Part of a small language model's weights.
Size: 13 layers, width 768, 12 heads of 64, MLP 2048 SwiGLU, vocabulary 8192.
Each number is 128 + 24 x the weight over its row's rms, rounded and kept within 0 to 255. Layers, rows and columns count from 0. The size above them is the row's rms in percent of the matrix's.

# layer 2 attention output (transposed), 768x768, rms 0.0203, rows 749-767, columns 704-767
size [102 106 110 110 109  84  95 103  91 111 111  92 122 110  74 119  88 114  84]
[[127 133 119 120 153 128 126 123 175 155 152 130 121 121 152 177 113 132 124 102 134 129 171 129 160 163 168 134 125 128 178 103 135  95 125 129 123 136 145 133 104 113 125 104 104 133 121 102 143  55 139 114 116 127 143 130 146 106 119 167 146 114 146 105]
 [165  82 149 110 128 152 140 127 134 169  91 116 114 120 152 146  82 106 121 179 148 130 164 130 106 161 151 155  91 114 134 129 139  86 156 129 110 155 117 115 137 140 128 177 101  93 135  82 136 109 160 125 167 128 147 144 131 107 155 106 161 143 164  88]
 [133 148 188 102  92 153  79 129 132 120 154 118  90 175 192 154 158 122 144 150 152 161 124 112  93 120  96 164 122 146 104  80 153  78 113 134 131 135 164 157 133 126 134 136 114 164 109 168 131  96 111 128 107 127 106 131 143 162 132 152  95 100 136 122]
 [ 95 134  85 145 148 107 128 111 110 121 142 101 137 125 103  85 152 155 117  85  94 119 111 135 143  92 128 130 125 150 152  95 102 154 145 161 108 155 141 104 127 128 137  91 113 122 151  85 144 116 125 157  88 130  75 159 132 118 139 110  88 124 152 126]
 [ 96 161 138 130 111 111 142 133 155 131 116 131  89 123 125 139 135 111 135 164 164 123 150 108  99 147 183 162 146 124 144 144 166  93 104  97 157 105  89 147 102 117 127 144 182 160 104 132 126 116 163 158 139 155 155 127 119 147 137 124 148 152 141 106]
 [133  80 121 126 130 124  78 123 130 129  91 103 161 124 109 155  92 119 151 160  96 135 144 160 167 145 159 101 117 106 147  96 141 128 160 123 134 106 125 128 107 107 124 124 136 129 152  68 133 121 132 159 126 104 152 101 135  60 150  90  76 115 149 131]
 [124 108 139 133 121 102 131 123 101 113 114 145  98  99 124 130 141 127 100  87 183 129 109 135  81 122 121  96 158 109 116 146 142 145 112  90 104 164 156  89 142 129 141 150 122  78 126 157  98 151 190 108 161 112 141 134 123 110 127 151 128 149  99 141]
 [100 132  94 154 126 126  83 129 131 144 122 112  80 153 121 112 146 113 115 119 133 114 106 146 138 122 168 150 116 159 140  96 129 139 142 110 115 137 121 124 120 139 103 135 147 171 119 119 146 152 134 110 131 142 154 128 147 163 163 123 135 143 157 113]
 [141  87 165 148 126 109  43 108 140 133 110 107 136 127 117 144 109 114 135 141 141 110 129 170 153 154 139 117 116 137 129  77 157 132 159 110 153 117 132 108 131 138 145 128 155  71 163 105 132 142 114 144 149  91 158 118 150  82 150 113  91  97 132 134]
 [121  98 146 145 158 111 127 107 144 166 119 108 127 152  94 142 161 141 115 120 109 100 175 152 113 131 119 117 117  97 156 136 141 148 136 150 144  93 119  85  98 154 106 134  95 127 132 101 103 116 116 118 123 150 145 125 142 134 174 115 102 141 145 127]
 [104 102  72 144 126 152 154 121 151 147 116 128 111 103 120 129  80 137 117 132 133 142 106 112 164 122 161 118 131 157  99  81 109 101 147 108  72 174 131 146 113 104 140 114 162 135 109 119 122 172 164 130 100 147 133 129 144  64 172 109 114 143 110 134]
 [165  73 171 136 128 159  91 145 163 165  90 128 139 123  91 139 111 120 133 140 155 131 123 134 137 169 160 114 113 125 117  86 166  93 154 121 119 115 135 114 175 109 125 167 139 139 131  86 124 141 140 147 149  89 137 112 149  89 189 137 151 138 140 109]
 [142 138 109 144 113 112 141 129 127 103 159 135 106 104 104  93 157 134 138 128 114 100 132 138 118 114 112 136 138 127 116 108  95 124 137 111 142 169 145 168 153 144 106 123 194 101 133 192 164 176 101 139 140 130 130 115 117 108 129 168 112 133 108 152]
 [121  82 152 132 108 168  91 126 146 173 114 133  85 157 130 139 112 116 123 169 136 139 125 130 115 101 114 135 120 134  97  27 149 101 163 104 133 155 156 128 153 127 156 147 165 113 130 108 126 123 133 134 148  99 122 154 172  72 179 114 115 141 150  97]
 [122  87 164 104 139 118  78 126 107 120  95  98 121 130 101 142  87 145 136 159  87  97 107 149 122 138 125 118 158 112 139 107 143 131 126 104 140 146 160 106 125 141 116 110 151  82 181 148 112 140 154 141 123  97 132 141 190  94 163 106 111 136 137 169]
 [156 122 159 121 124 170 125 129 119 126 118 133 157 115 136  84 142 122  73 156 108 127 125 108 113 143 114 131 116 125 126 127 145 182 117 183 140  98  92 132 184 157 109 155 146 149 140 135 114 159  85 125 142 121  91 109 115 135 146 109 140 134 108 129]
 [136 123 162 116 154 136  71 120 146 115 125  90 165 134  86 155 123  98 137 113  76  97 105 134 135 133 147 132 132 103 148  73 126 125 109 125 151 108 152 104 122 130 132 113 174 162 166 103 124 132 117 140 130 102 115 134 182 108 168 128 117 101 121 151]
 [ 91 116 119 107  99 122 136 115 140 135 124 129 134 106 116 112 124 131 130 136  67 110 116 120 139 163 108 147 149 129 139  80 106 147 115 119  86 165 131 151 120 139 104 116 132 135 163 120 125 153 152 149 130 142 129 139 175  57 111 124  98 167 126 135]
 [135 119 103 173 114 100 113 135 128 156 144 152 119 124 143  80 134 117 133 143 187 146 156 120 137 139 134 166 117 162 114 144 127 131 149 127 124 109 121 154 142 148  99 168 112 126 111 151 137 161  92 104 164 120 161 109  77 133 107 172 145 135 109 124]]
# layer 2 attention value, 768x768, rms 0.0215, rows 750-767, columns 704-767
size [ 85 105  99 105  71  87 100  78 102 105  79 113  96  69 109  77  95  73]
[[125  98 165  98 156 118 156 141 135 131 130 177 128 169 153 114 133 145 118 102 178 173 135 130 156 126 119 126 127 117 130 145 111 102 122 126 161 100 115 112 125 170 135 165 151  91 134  98 169 123 124 164 132 118 132 119 164 151  87  96 133 169 113 133]
 [139 105  97 162 122 137 139 193 146  90 139 138 132  95 112 102 108  88 123 124  70 132 116 136 144 104 122 128 133  78  88 128 143 145 118  89 150 115 176 145 147 122  84 134 121 113 139 137 159 143 157 192 160 112 160 105  96 133 124 163  98 130 144 141]
 [149 146 125 132 127 111  93 154  96 153 159 114 135 157 111 115 150 111 139 158 107 148 141  90 127 135 122  89 106 121 129 107 117 110 130 168 130 149 150 151 149 144 137 121 112 159 125 125  68 129 115 141 171 166 113 117 121  95 120 145 171  92 144 114]
 [119 146 130 115 135 150 138  70 162 148 119 115 125 123  65  87 121 123 146 108 144 118 126 139  78 167 143 143 191 106 134 135 151 113  83 148  99 132 126 139  91  79 115 115 153 129  88 128 154  98 121 166 101  98 118 134  89 137 136 158 123 116 117 115]
 [146 157 152 108 148 135 112 112 131 113 139 168 133 113 107 154 121 129 161 154 176 154 138 112 115  78 150  75 136 142 151 171 100 103 161 129 115  53 118 154 128 174 141 122 134 114 196 163 156 118 166 151 160 119  80 134 166 136  70 102 153 139  83 106]
 [ 83 119 155 167 135 137 169 127 156 110 119 112 132 158 140 171 112 130 115 157 117 132 108 145 161 148 138 163 113 137 125 150 125 167 138 122 114 121 128 102 125 102 157 120 141 116 125 115 152 140  91 141 123 126 113 150 140 130 141 123 156  73 154 174]
 [143 118 155 140 150 123 163 107 128 141 122 138 133 155 126  88 147 131 118 112 126 143 177 166 139 147 132 130  96 136 128 126 120 125 113 161  65 137 145  91 111 103 177  92 139 133  97 173  98  89 128  90 125 121 104 133 107  91 131 103 169 118 107  92]
 [150 124 166 142 140 154 154 120 127 113 140 176 157 107 113 170 122 112 137 153 160 127 159 146 153 133 102  56 142 153 140 176 113 146 112  81 115  54 124 117 167 113 136 118 116 136 164 154 172 131 158 144 121 128 124 133 117 138  89 104 138 137 110 129]
 [126 125 160 123 139 169 133  98 106 116 149 126 129 118 172 125 149 176 158 128 142 124 114 132 129 134 136  98 119 106 148 124  99 143 164 170 139 120 100  95 148 153 164 126 148 144 138 156 108 121 101 129 127 139 129 138 141 105 115 132 179 130 140 104]
 [142 129 122 150 120  87 104 105 150 110 106 112 142 157 137  82 151 129 131 116 169 187 125  78 148 124  78 162  99 137 148 114 135 100  91 119 113 139 139 117  99 164 150 136 123  98 161 106 100 104 151 145 129 127 136 128 107 121 123 114 146 111 133  95]
 [118 112 152 122 112 125 146 146 163 129 150 136 109 121 100 121 124 154 110 124 129 129 147 165 142 101 118  91 167 115  71 139 139 137 136 117 117  76 116 122 128 112 155 128 125  81 121 168 188  98 163 152 157 106 108 144 114 144  81 104 128 166 142 119]
 [115 139 117 140 138 137 136 189  98 104 133 131 131 148  95 189 151  97 100 183 131 101 135 119 186 179  97 131 122 163 151 123 142  96 135 108 128 141 117 114 150 128 171 107  96 123 122 123 133 167 123 108 123 151 154  61 150 126 160 127 128 136 139 132]
 [163 144 136 127 139 121 136 151 136  77 121 143 142 124 117 116 151 118 118  97 142 166 117 135 170 104 118 130 134  88 128 120 134 124 119 101 155 114 130 136 129 139 125 159 146  85 171 123 178  98 159 182 169 132 104 113 100 140 101 130 117 140 140 105]
 [146 142 135 180 155 135 147  93 130 124 154 155 149 116 121 146 156 129 148 140 174 127 102 122 181 135 127 113 107 126 130 143 116 156 143 148 105 111 111 146 152 140 171 119 111 128 143 155 182 148 130 140 135 124 116 134 144 146 120  97 153 146 129  93]
 [124  93 154 130 103 127  83 141 122 156 137 143 115 108 160 134 143 144 120 123  68 114 142 114 128 128 132 110 144 139 106 101 130 163 163 122 154 138 108  95 160  81 116 147 143 162 104 137 151 137 112 144 108  97 117  81 105 141 155 159 118 184 132 119]
 [163 170 138 147 119 147 100  94  84 150 171 138 156 115  60 124 156 123 137 147 163 131 131 149 116 111 109  49 123 130 108 128 119 119 161 135 124 103 149 176 161 131 162  98 118 142 152 163 150 137 157 123 164 137  93 134 120 123 125 130 141 161 130  87]
 [116 143 116 141 146 140 115  79 104 128 121 109 136 125  98  96 135 131 155 187 170 188 132 108 151 108 125 125 129 136 162 131 145  99 130 176  99 112 165 145 117 184 108 134 109 130 146 134 127 125 131 120 194 144  89 112 120 139 137 142  98 164 143  97]
 [126  87 122 118 136 116 141 140 150 146  97 116 134 136 126 108  89 117  87 113  94 110 164 168 182 150 133 132 153 152 135 128 107 142 110 127 115 151  92  69 128  89 136 108 164 130  61 129  75 148 100  98  88  98 148 139 102  99 165 101 136 116 147 148]]
# layer 2 MLP gate, 2048x768, rms 0.0235, rows 0-22, columns 704-767
size [105 102  95 103  97  94  95 100 102 100 100 103 106  94  94  97 114 106 103  86  98 106 100]
[[118 106  83 126 156 139  78  87 111 107 125 130 125 105 115 111  88  86 132 137 115 134 135 144 137 159 165 155 133 154 129  97  94 192 116 163 120 142 126 158 153 122  83 130 122 148 141 110 113  89 130 107 123 132 133 152  70 101 111 102 128 105 158 136]
 [121 163 124  84 107 142 162 160 143 126 125  98 114 139 157 126 143 104 147 133 124 135  93  66 129 138 128 117  96  98 113 134  96  96 114 120 134 127 120 138 140 148 120 141  82 172 139 116 162  89 152 108  91 150 124 118 160 119 129 134 138 127 159 108]
 [ 88 104 144 165 152 128 123 114 135 132 125 126 135 126 104 121 113 116 144 144 113  98 137 100 151 103  86 157  96  93 171 120 136 165  99 151 133 118 111 101 117 133  86 125 104 188  90  91 130 119 145 180 116 103 124 151 158  89  95 137 109 127 123 148]
 [117 154 160 166 175 144 118 105  56 106 128 140 165 131 133 141 131 124  90 157 133 123 158 108 109 158 105 109 123 155 102 166 143 158 120 156 122 140 115 106 150 155 141 120 139 139 120 127 122 142 170 130 144 120 125 117 129 118 129 111 110  91 177 150]
 [165 122 137 144 100 141 128  93 109 156 165 129 129  96 134 153 134 123 174 130 152 130 165 135  88 134 152 100 105 127 105 118 143  85  97 130 141 146 168 131  98 136 139 160 132 134 117 130  96 122 111 114  94  87 132 122 132 132  99 163 129 132 144 129]
 [155 128 125 114 121 124 140 135  88 178 152 158 130 158 103 120 136 148 138 135 120  92 112 120 136 160 118 113 101 121 165 175 154 120 160  86 133 131 144 125 146 113 112 107 101  83  66 134 132 155 111 168 154 130 128 136 196 140 149 135 127 123 110 142]
 [141 115 101  55 118 127 110 145 108 137 121 150 140 126 159 174 156 115 134 139 158 139 162 137 148 129 181 133 136 120  79 145 141 136 131 100 120 128 194 170 139 122 108 100 116  99 143 121  97 120 108 158 127 157 158 128 134 160 139 145  92 144 132 125]
 [ 97 142 114 173 157 160  91 110 112  81 137 120 138 125 142 104 136 131 145 183 154 124 124 133 150 101 144 135 132 114  99 136 149 109 123 138 119 133 135 112 120 174 141 147 114 105 122  97 133 180 106  75 123 117 134 149  88 126 115 114 147  89 145 128]
 [122 182 114 101 127 153  81 142 123 149 151 123 125 121 124 130 160  96 115 130 157 136 176 108 156 143  94 135 152 102 137 107 111 122 100 131 112 125 147 113 110 132 114 112 125 103 102 144 118 108 104 132 126 156 135 106 140 103  89 122 182 119  99 153]
 [102 160 124 116 124 160 115 102 190 138 119 170 106 142 138 156  72 162 106 152 159 147 112 148 117 123 114 133  99 118 123 128 146 112 144 111 109 108 106 119 167  86 173 108 121 104 142 132 129 109 135 161 160 140 119 143 160 130 144 127 115 141 129 104]
 [143 119 108 124 123 174 168 165  99 163 103 126 136 119 127 132 142 144 127 138 145 117 137 141 125 175 123  79 107 137 152 167 182 134 142 118 131  82 120 115 131  86 137 119 137  97 120 133 167 121 132 109 144 122 127 134 101 130 149 102 138 126 132 133]
 [147 179 137 107 169 110 122 106 118 107 117 116 137  99  93 110 166  94 124 126 181 125 119 131  97 138 159 107 165 125 157  92 144 117 120 130 163 140 115  99 103 112  87 130 177 129 123 157 132 147 115 156 106 134 118 113 146 119 146 141 123 126 139  93]
 [173 139 115 132 141 125  77 108 107  97  90 142 119 124 139 123 137 110 163 168 152 105 143 110 152 124 129 125 137 152 138 150 106 110 134 136 131  68 104 111 130  97 134 124  98 114 130 143 105 155 147  92 148 154 113 134 140 108 170 119  83 122 132  92]
 [130 139 173 113 115 127 140 146 144 100 122 148 131 136 174 120  95 122  84 132 159 122 128 127  78 151 169 136 127 105 159  90 162 143 141 139 131  94 143 145 158 149 123 119 135 120 125  74 221  98 146 119 153 147 148  81 132 126 111 138 172 116 118  99]
 [123 100 136  93 124  99 103  87 123 133 107 120 131 113 108 128  87 100 128 123 127 151 114 117 127 115 115 136 105 141 156 129 137 132 129 110  99 145 100 175  95 104 124 140 142 113 170 117 125 182 141 113 157 129 101  80 137 104 129 133 174 136 120 104]
 [134 146 128 103 102  95  84 195 119 140 172 152 127 115 148 131 127 127 137 122 115 142 143 125 138 140 107 137  89  84 137 120  99 105 136 122 146 143 140 129 104 113 105 148  85 142 111 167 100 172  98 118 135  85 145 138 184 138 162 176  95 113 105 144]
 [148 122 135 130 137 109 163 151 144 113  89 170 131 129 140 124 107 133 116 131 129 148 134 109 138 149 154 155 106 122 117 160  90 144 143 132  55 112 138 178 108 115 108 122 130  79 119  74 164 130 105 131 145 185 117 168 106 117 131 127 154 112 154 162]
 [ 82 146 113 180 155 144 121 106 105 174 107 118 141 142 108 112 132 121 117 114 105 141 119 108 104 112 160 145 106 129 138  89 102 142 150 133  69 115 123 121 125 103 114 112 142 111 135 131 142 116 105 116 132 121 159 134 177 120 133 133 123 133 136 129]
 [155 132 111 157 107 130 107  91 151 109 156 109 130 135 155 107 124 130 125 133 159 105 177  99 178  96 137 118 160 139 137 108 124 148  99 113 115 110  92 111 105  77 131 121 105 174 127 153  62 175 154 118 106 129 154 175  76 102 123 135 115  95 121 106]
 [127 142 155 135 101 118  74 138 127 171  95 112 117 138  92  89 124 134 109 138 134 130 177 121 104 116 142  99 113 125  96 114 155 118 118 114 140 124 150 123 110 132 147 134 122 104 106 147 122 170 113 115 114  89 124 112 121 115 100 160 163 147  96 126]
 [165 149 127 130 115 129  94 169 151 167  85 146 126 156 141 138 171 129 141  65  82 111 126 130  97 125 132 122 118 117 149 167 127 136 143 111 104 116 115 111 158  88 109 120 136  65 102 139 139 115  84  98 147 144 132 125 155 122 126 126 108 145  89 142]
 [102 150 168  61 167 158 146 149 110 125 168 116 154 160 131 132 158 152 168 109 125 108 155 165 135 163 120 172  87 156 104 104 109  97 137 149 136 143 122 123 151 107 115 149 158 131 139 102 131 130 136  97 136  97 127 178 139 102 137 118 173  67 146 125]
 [176 104  81 150 129 156 105 147  70 133 162 124 165 141 108 121 144 131 115 158 102 154 108 128 168 118 133 101 122  96 103 114 106 155 132  79 115 126 154 177 121 118 109 108 155 108 149 103  34 111  99 138 129 133 132 141  96 121 139 100  60 111 146 123]]
# layer 2 MLP up, 2048x768, rms 0.0225, rows 0-22, columns 704-767
size [110 106  97 100  96  90  88 103 102  98  99 100 106  98  96  99 105 106 106  86  90  91 103]
[[125 110 109 140 140  81 147 159  96 127 124 171 121 105 122 107 106 117 134 137 132 132 137 186 111 133 177 122 113 119 141 123 160 125 109  95 116 155 172 137 119 145 111 173 102 131 147 126 113 139 155 105 107 139 141 146  85 144 121 149 117 127 136 107]
 [154 109  80 101 146  97 107 140 116 118 115 117 151 151 135  92 136  89 121 149 109 146 122 158  90 107 113 132 111 152 177  99 149 117 116 139 133 141  86 125 130 135 108 143 155 129 138 101  95 118 113 123 126 116 152 105 119  91 148 152 169 118 149 123]
 [109 154 122 144 126 120 161 110 114 150  84 146  92 103 144 119 147 158 119 135 125 168 121 146 158  91 149  96  83 117 163  89 132 140 134 124 138  82 106 150 115 119 133 128 110  73 101  87 107 125 117 127 109 107 132  87 119 144 134 155 147 136 132 208]
 [ 98 138 101 143 164 155 138 138 139 144 157 128 149 142 160 118 111 139  96 170 135 174 111 119 153 138 147 127  70 163  77  98  80  93 105 153  98 163  87 113 133 123 192 137 139 128 152 101 147 169  69 134 145 138 134 120 129 136 146 111 158 116 116 134]
 [149 113 116 155 168 130  85  92 125 171 127 129 135 116 138  99 121 141 178 111 122 128  94 159 101 100 132 101 130 131 102  79 107 108 111 105 127 148 146 159 127 137 158 140 139 105 140 163 118 121 127 120 133 174 109 163 133 111 152  99 178  65 150 111]
 [ 73 111 149 156 123 113 100 132 112 135 167 146 144 147 140 114 174 128 108 148 165 178 165  74 140  83 106 136 134 137 106 101 111 123 163 174  90 107  71  95 129 164 100 140 133 135 128 102  98 115 158 115 131 111 132 143 108 133  93 109 123 100 153 144]
 [133 108 144  73 111 156 112 143  90 126 114 136 173 100 150 147 137 142 139  97 154 111 130 128 123 125 127 100 120  91 130 154 122 120 145 145 120 117 147 115 159 105 109 116 135 122 162 126 156 162 127 120 131 109 108 136 148 116 130 127 137 155 146 131]
 [153 101 158 147  99 155 127 117 183 104 141 103 115 100 148  93 125 128 142 106 140 151 114 138  92 133 148 178  78 124 123 154 175 140 129 103 135 116 131 119 122 109 156 137 125 126 115  71 158 131 142 159  80 149 141  99 129 101 172 112 131 114 158 135]
 [142 153 110 126 147 167 104 130 155 119 128 129 119  92 122 104 139 111 100  98 123 116 135 113 138 101  94 146 125 114 154 122  90 115 128 139 125 111 154 141 132  98 115  94 151  94 118 163 152  96 101 142 130 171 111  95 164  79 102 130 169 110  94 197]
 [103  96  79  97 109 128 144 124 128 125 134 136 101 151 117 134 127 109 130 119 119 133 100 113 110 105 124 131 147 167 108 102 106 112 136 123 131 155 195 107  99 161 136 109 169 148 116 154  89 143 126 173  76 127 141 159 161 135 133 130 133  97 156 107]
 [123 116 121 106 103 105  88 123  98 161 154 155 119 128 164  76  61 140 130 120 117 158 135 118 109  96 128 132 157 117 114  82 109 121 118 125 123 169  53 162 128 111 149 106 134 160 102 128  89 132 176 105 133  98 145 111 151 159 122 162 126 121 149 122]
 [127 120 142 130 143 118 134 183 148 129 141 126 155 161 179 106 121 112 124 171 122  92 105 133 125 113 114 169 106 113  83 139  86 112 134 124 140 131 152 177 128 159 144 120 115 118 140 140 128 125 114 124 106 108 122 112 127 127  78 115 121 105 138 129]
 [105 150 169 136 107 105  87  88 121 101 109 116 166 104 124  97 152 127 120 106 179 108 132 154 102 150 154 120 148 149 157 132 130 139 101 107  87 142 100 171  88 125 170 134 128  91 153 133  99 135 180 112 100 171 142 135 134 114 152 162 113 103 161  90]
 [113 123  98  74 130 115 100 160 104 149 153 122 128 128 114 144 138 133 124 125 135 101 180 121 130  69 118 128 141  94 155 102 144 157 185 174 134 105 150 111 129  93 114 118  98 106 124 125  51  75 138 138 104 115  80 131 147 102 148 120 155 145 116 159]
 [118 158 126 166 142 120 128 158 126 123 149 102 108 160 138 117 137 135 137 144 174 122 108 141 128 111 145 149 103 134 128 154 151 124 164 137 129 120 137 154 111 102 142  91 145 161 154 161 124 128 105 137  92 149 122 136 126 110 140 141 128  99 142 112]
 [169 165 158  98 114  95 131  82 118 114 134 142 101 121 158 138 123 164 109  76 134 150 120  90 124 160 129 147 112 121 127 112 149 138 107 143 158 123 133  41  89 148 144 131  86 133 150  87 117 132 117 161 139 137 112 117 125  95 103 119 116 139 118 171]
 [109 139  89 130 162  84 133 149  94 165 133 159 124 110 130 145 132 161 111  92 125 119 131 156 116 169 116 101 159 117 161 152  84 151 133 147 131 161 153 171 161 126 145 107 151 164 143 104 144  96 136 125 130 121 152  96 130 117 169 123 116 123 107 145]
 [112 148 135 139 113 142 167 151 139 131 145 143 188 123 163 183  64 144 106 103  90 148 112 123 110  83 141 163  75 140 144 173 132 164 172 143 162 129 125 141 133 148  95  98  72 109 148 127 104 117 132  91 131 123 147 142 190 128  91  95 118 135 154 158]
 [124 136 127 144 147 159 116 131 142 140 139 120 116 126 107  75 136 166 104 133 146 109  77 142 151 139 120 110 114 129 141 155  87 121 125  89 116 165 131 121 103 140 144 134 144 156 170  97 141 116 123 114 165 119 126 113 140  97  80 125 126 130 155  72]
 [134 117 119 143 158 147 153 136 125 116 149 125 115 137 135 172 123 107 124 156 128 146  88 137 149 104 125 153 124 145 136 165  89 117 150 120 151 111 133 108 138 128  97 147 132 148 157  81 141 115 156 156 150 163 117 117 149 154 109  91 108 102 122 152]
 [130 160  90 151 148 159 103 168 170 138  62 116 113 142 138 152 171 124 126  85  74 115 126 132 128 149 138  94 108 129 146 143  95 119 109 121 130 141 121 103 148 106 133 138 163  68 114 139 117  93  95 136 159 142 145 136 134 132 109 143 116 123  53 122]
 [ 86 134 115  69 146 137 114 115 107 154 123 167 150 142 128 127 145 149 154 115 151 109 169  98 112 168 142 161  68 162 103  67 123  91 136 131 144 154 107  88 129 152 123 157 155 130 115 121 128 115 106 119  90  97 118 154 170 133 134 148 190  71 155 123]
 [141 132 138 152 129 135 165 138 164 129 133  72 158 117 102 131 108 142 122 129 104  90  89 141 128 151 144 146 130 165 123 136 141 133 130 101  85 125 108 129 120 138 160 141 108 117 112 147 121  99 143 117 148 119 111 142 117 146 115  98 130 142 133 149]]
# layer 2 MLP down (transposed), 2048x768, rms 0.0206, rows 0-21, columns 704-767
size [104 102  96  98  97  97  90 104 105  99  91  94 106 101  97 101  96 102 106  89  85  86]
[[167 111 143 104 106 115 138 155 124 109 110 114 128  96 100 125 150 137 127 109 129 110 127 142 134 159 145 120 115  92 151 137 137 144 156  99 159 116 107 149 128 125 124 126 131 136 106 150 129 177 172 113 119 136 133 110  90 139 157 115 119 114 130 191]
 [114 117 112 144 151 137 127 101 157 123 115 115 111 118 107 122 108 133  97 140 171 112 146 142 105 126 109 124 119 163 109 151 120 142 133 115 124 103 157 149 124 124 128 131 140 152  80 144 129  80  84 103  91  99 115 149 147 157  99 111 179  82  77 115]
 [101 145  82 125 124 149 119 135  90 113 128 115 146 113 136 113  67 131 114 129 125 145 126 179 126 137 140 131 141 118 160  79  77 126 156 100  95 127 124 142 152 142 140 115 156 122 143  96 104 164 130 116 102  91 134 131 166 179 117 102 136 150 146 134]
 [109 137 114 128 138  66 103 130  86  90 118 127 154 178 129 109 120  95 110 135 111 124 124 146 144 170 120 163 136 110 160 143 101 122 123 128 127 140 142 128 122 148 111 129 139  92 139 127 129  97 166 142 162 122 113 162 117 177  62 109 108 102 138  96]
 [137 155 155 162 147 148 135 124 161 131 138 100 166 114 144 144 137 158  79 104 158 148 133 131 149 110  88  99  92 105 110 100 139 126 117 146 149  98 116 142 155 156 121 125  83 107 138 100 171 116 100 143 148 120  98 125 135 137 154 150 167 159 136 116]
 [104 131 149 114  98 141 116 102 178 155  95 146 146 112 129 156  89 111 176 150 142  96 119 115 110 105 133 109  94 156 118 116 130 121 163 118 154 160  79 120 102 113 133 135 132 127 108  94 123 129 145 112 173 162 120 165 123 147 112 148  81 162 161 159]
 [127 137 146  82 136 140 137 142 116 100 132 116 136 122 112 116  93 106 135 116 120 133 166 149 122 134 101 152 135 114 109 136 159 137 153 142 108  79 168 106 116 139 127 130 114 146 155  66 154 140 147 159 118 123 101 119 127 106 128 139 136 130 142 111]
 [122 114 106 103 155 151  91 122  43 123  84 127 173 146 144 111  71 132  76 100 120 132 146 119 113 116 156 147 141  71 115 154 126  91 134 119  96 149  95  94 137 123 147 139 158 112 173 117 141 127 117  95 140 113 133 133 162 125 137 122 113  98 120 128]
 [145 151 130 150 100 115 109  94 151 126 144 124 147 106 164 120 110 124  86 108 138 150 150 134 116 118  94  98 116  69 125 125  99 130 191 165 129 133  84 134 142 125 114 112 131 144 100 143 142 129 100 119 126 200 127  92 105  78 116 134 157  98 128 166]
 [159 132  71 157 209 150 185 139 118 104 135 139 145 107 115 143 136  91 110 139 159 106 118  99 135 168 149 124 147 145 149 180 112 157 107 157 128 132 112 141 135 148 151 115 114 119 139  84 117 126 127 113  89  88 127 131 138 134 143 138 153 108 163 161]
 [101 130 151 126 127 146 139 122 159 123 111  82 127 146 139 134 137 101 130 101 109 140 162 141 107  91 122 126 163 112 123 155 132 104 103 115 133 119  87 135 105  79 106 120 113 158 120 125 141  89 109 132 130 161 125 157 108 159 164 110 107 139 104 135]
 [149 129 125 162 112 155 157 121 129 127 137 129 149 153 124 147 138 108 126 117 133 187 118 147 134  91 144 105 117 113  81 101 161 127 135 173 151 129 182 127 147 110 127 131  96  98 144 121 118 174 130 170 110  96 112 131  85  89 113 126 166 116 126 119]
 [162 178 159 113 135 147 188 117 135 111 177 126 127 168 151 134 126 165 102 126 114 141 145 145 146 124 130 127 121  97 132 128 105 138  82 126 136 170 111 150 111  77 155 109 136 106 130  98 137  67 167 118  93 141  90 161  98 120 121 133 155 104 124 148]
 [121 129 116 113 149 128 125 101 126 130 153  77 140  81 123  98 128 112 156 185 127 116 137 156 116 131 150  90 151 168 131 108 124 133 109 109 121 151 164 118 117 141 143 114 135 135 115 135 122 146 164 140 113 110 159  69 117 145 121 149 126 165 117 127]
 [129  91 123 153 145 123 136 113 124  96 123 167  73 101 144  90 111 137 119 187 139 118  95 131 150 150 131 155 115 126 121  91 152  83 119 120  79 100 138 108 119 165 134 119 134 125 127 143 116 134 127 100 172 101 134 148 180  83 129 129 157 125 134 118]
 [137 131 163 155 117 158 141 158 195 147 151 149 163 143 154 186 137 128 139 130 152 125 113 174  97 120 147 171 132 159 120 134 151 120 130 127 128 104  99 102 136 140 153 159 103 160 117 121 144 190 102 135 108 134 149 125 135 158 169  88  84 141 135 114]
 [131 135 122 128 109 125 123 100 113 115 114 120  99 113 125 106 141 117 131 129 125 117 154 100  90 139 159 105 148 143  89 115 103 138 110 129 122 153 146 117  80 102 182 125  99 145 140 148 123 129 160 113 149 123 154 104 139 156 162 140 103 147 139 100]
 [123 130 154 133 131 130 129 119 157 107 113 139 148 124 161 110 121 134 110 143 129 140  73 168 111 116 137 118 122 136 100 128 146 146 160 191 173 132 108 113 143 124 141 121 146 106 171  87  90 176  87 133 118 152 184  65 104 136 146 150 167 124 107 126]
 [138 131  77 139 122 114 101  96 143 111 124 158 108 108  96 105 143 175 104 117 119  93 126  99 109 158 125 130 122 188 116 128  96 106 168 112 103 111 144 131 138 122 120 150 119 121 164 128 116 130 105 142 179  91 141 144 144 120  91 153 148 112 136 153]
 [113 142 138 109 104 124  92 134 146 154 111 125 128 113 132  90 133 123 104  93 134 119 125 137 163 100 149 140 134 144 140 100 132 140 119 127 125 106 166 100 133 139 105 100 147 119 165 124 138 159 158 128 104  91 163  90 152 152 124  98 166 142  91 146]
 [ 89 137 188  91  89 109 116 131 102 124 145  82 124 151 119 121 153 127 126 157 100 164  95 119  90 129 144 136 165 148  92 108 119 113  60 129 131 114 123 153 120 129 144 113 147 106 144 131  86 117 113 151 137 110 127 130 161 110 146 166 107 138 117 126]
 [141 152  84 177 136 120 191 179 111  65 119 115  90 109 122 128 117 102 108 180  99 160 135 121 116  94 166 111 131 131  87 183 138 134 115  85 109 131 134 136 155 111 138 112 114  77 154 139 118 132 145 115 147 150 162 116  95 153 115 170 111 209 138 127]]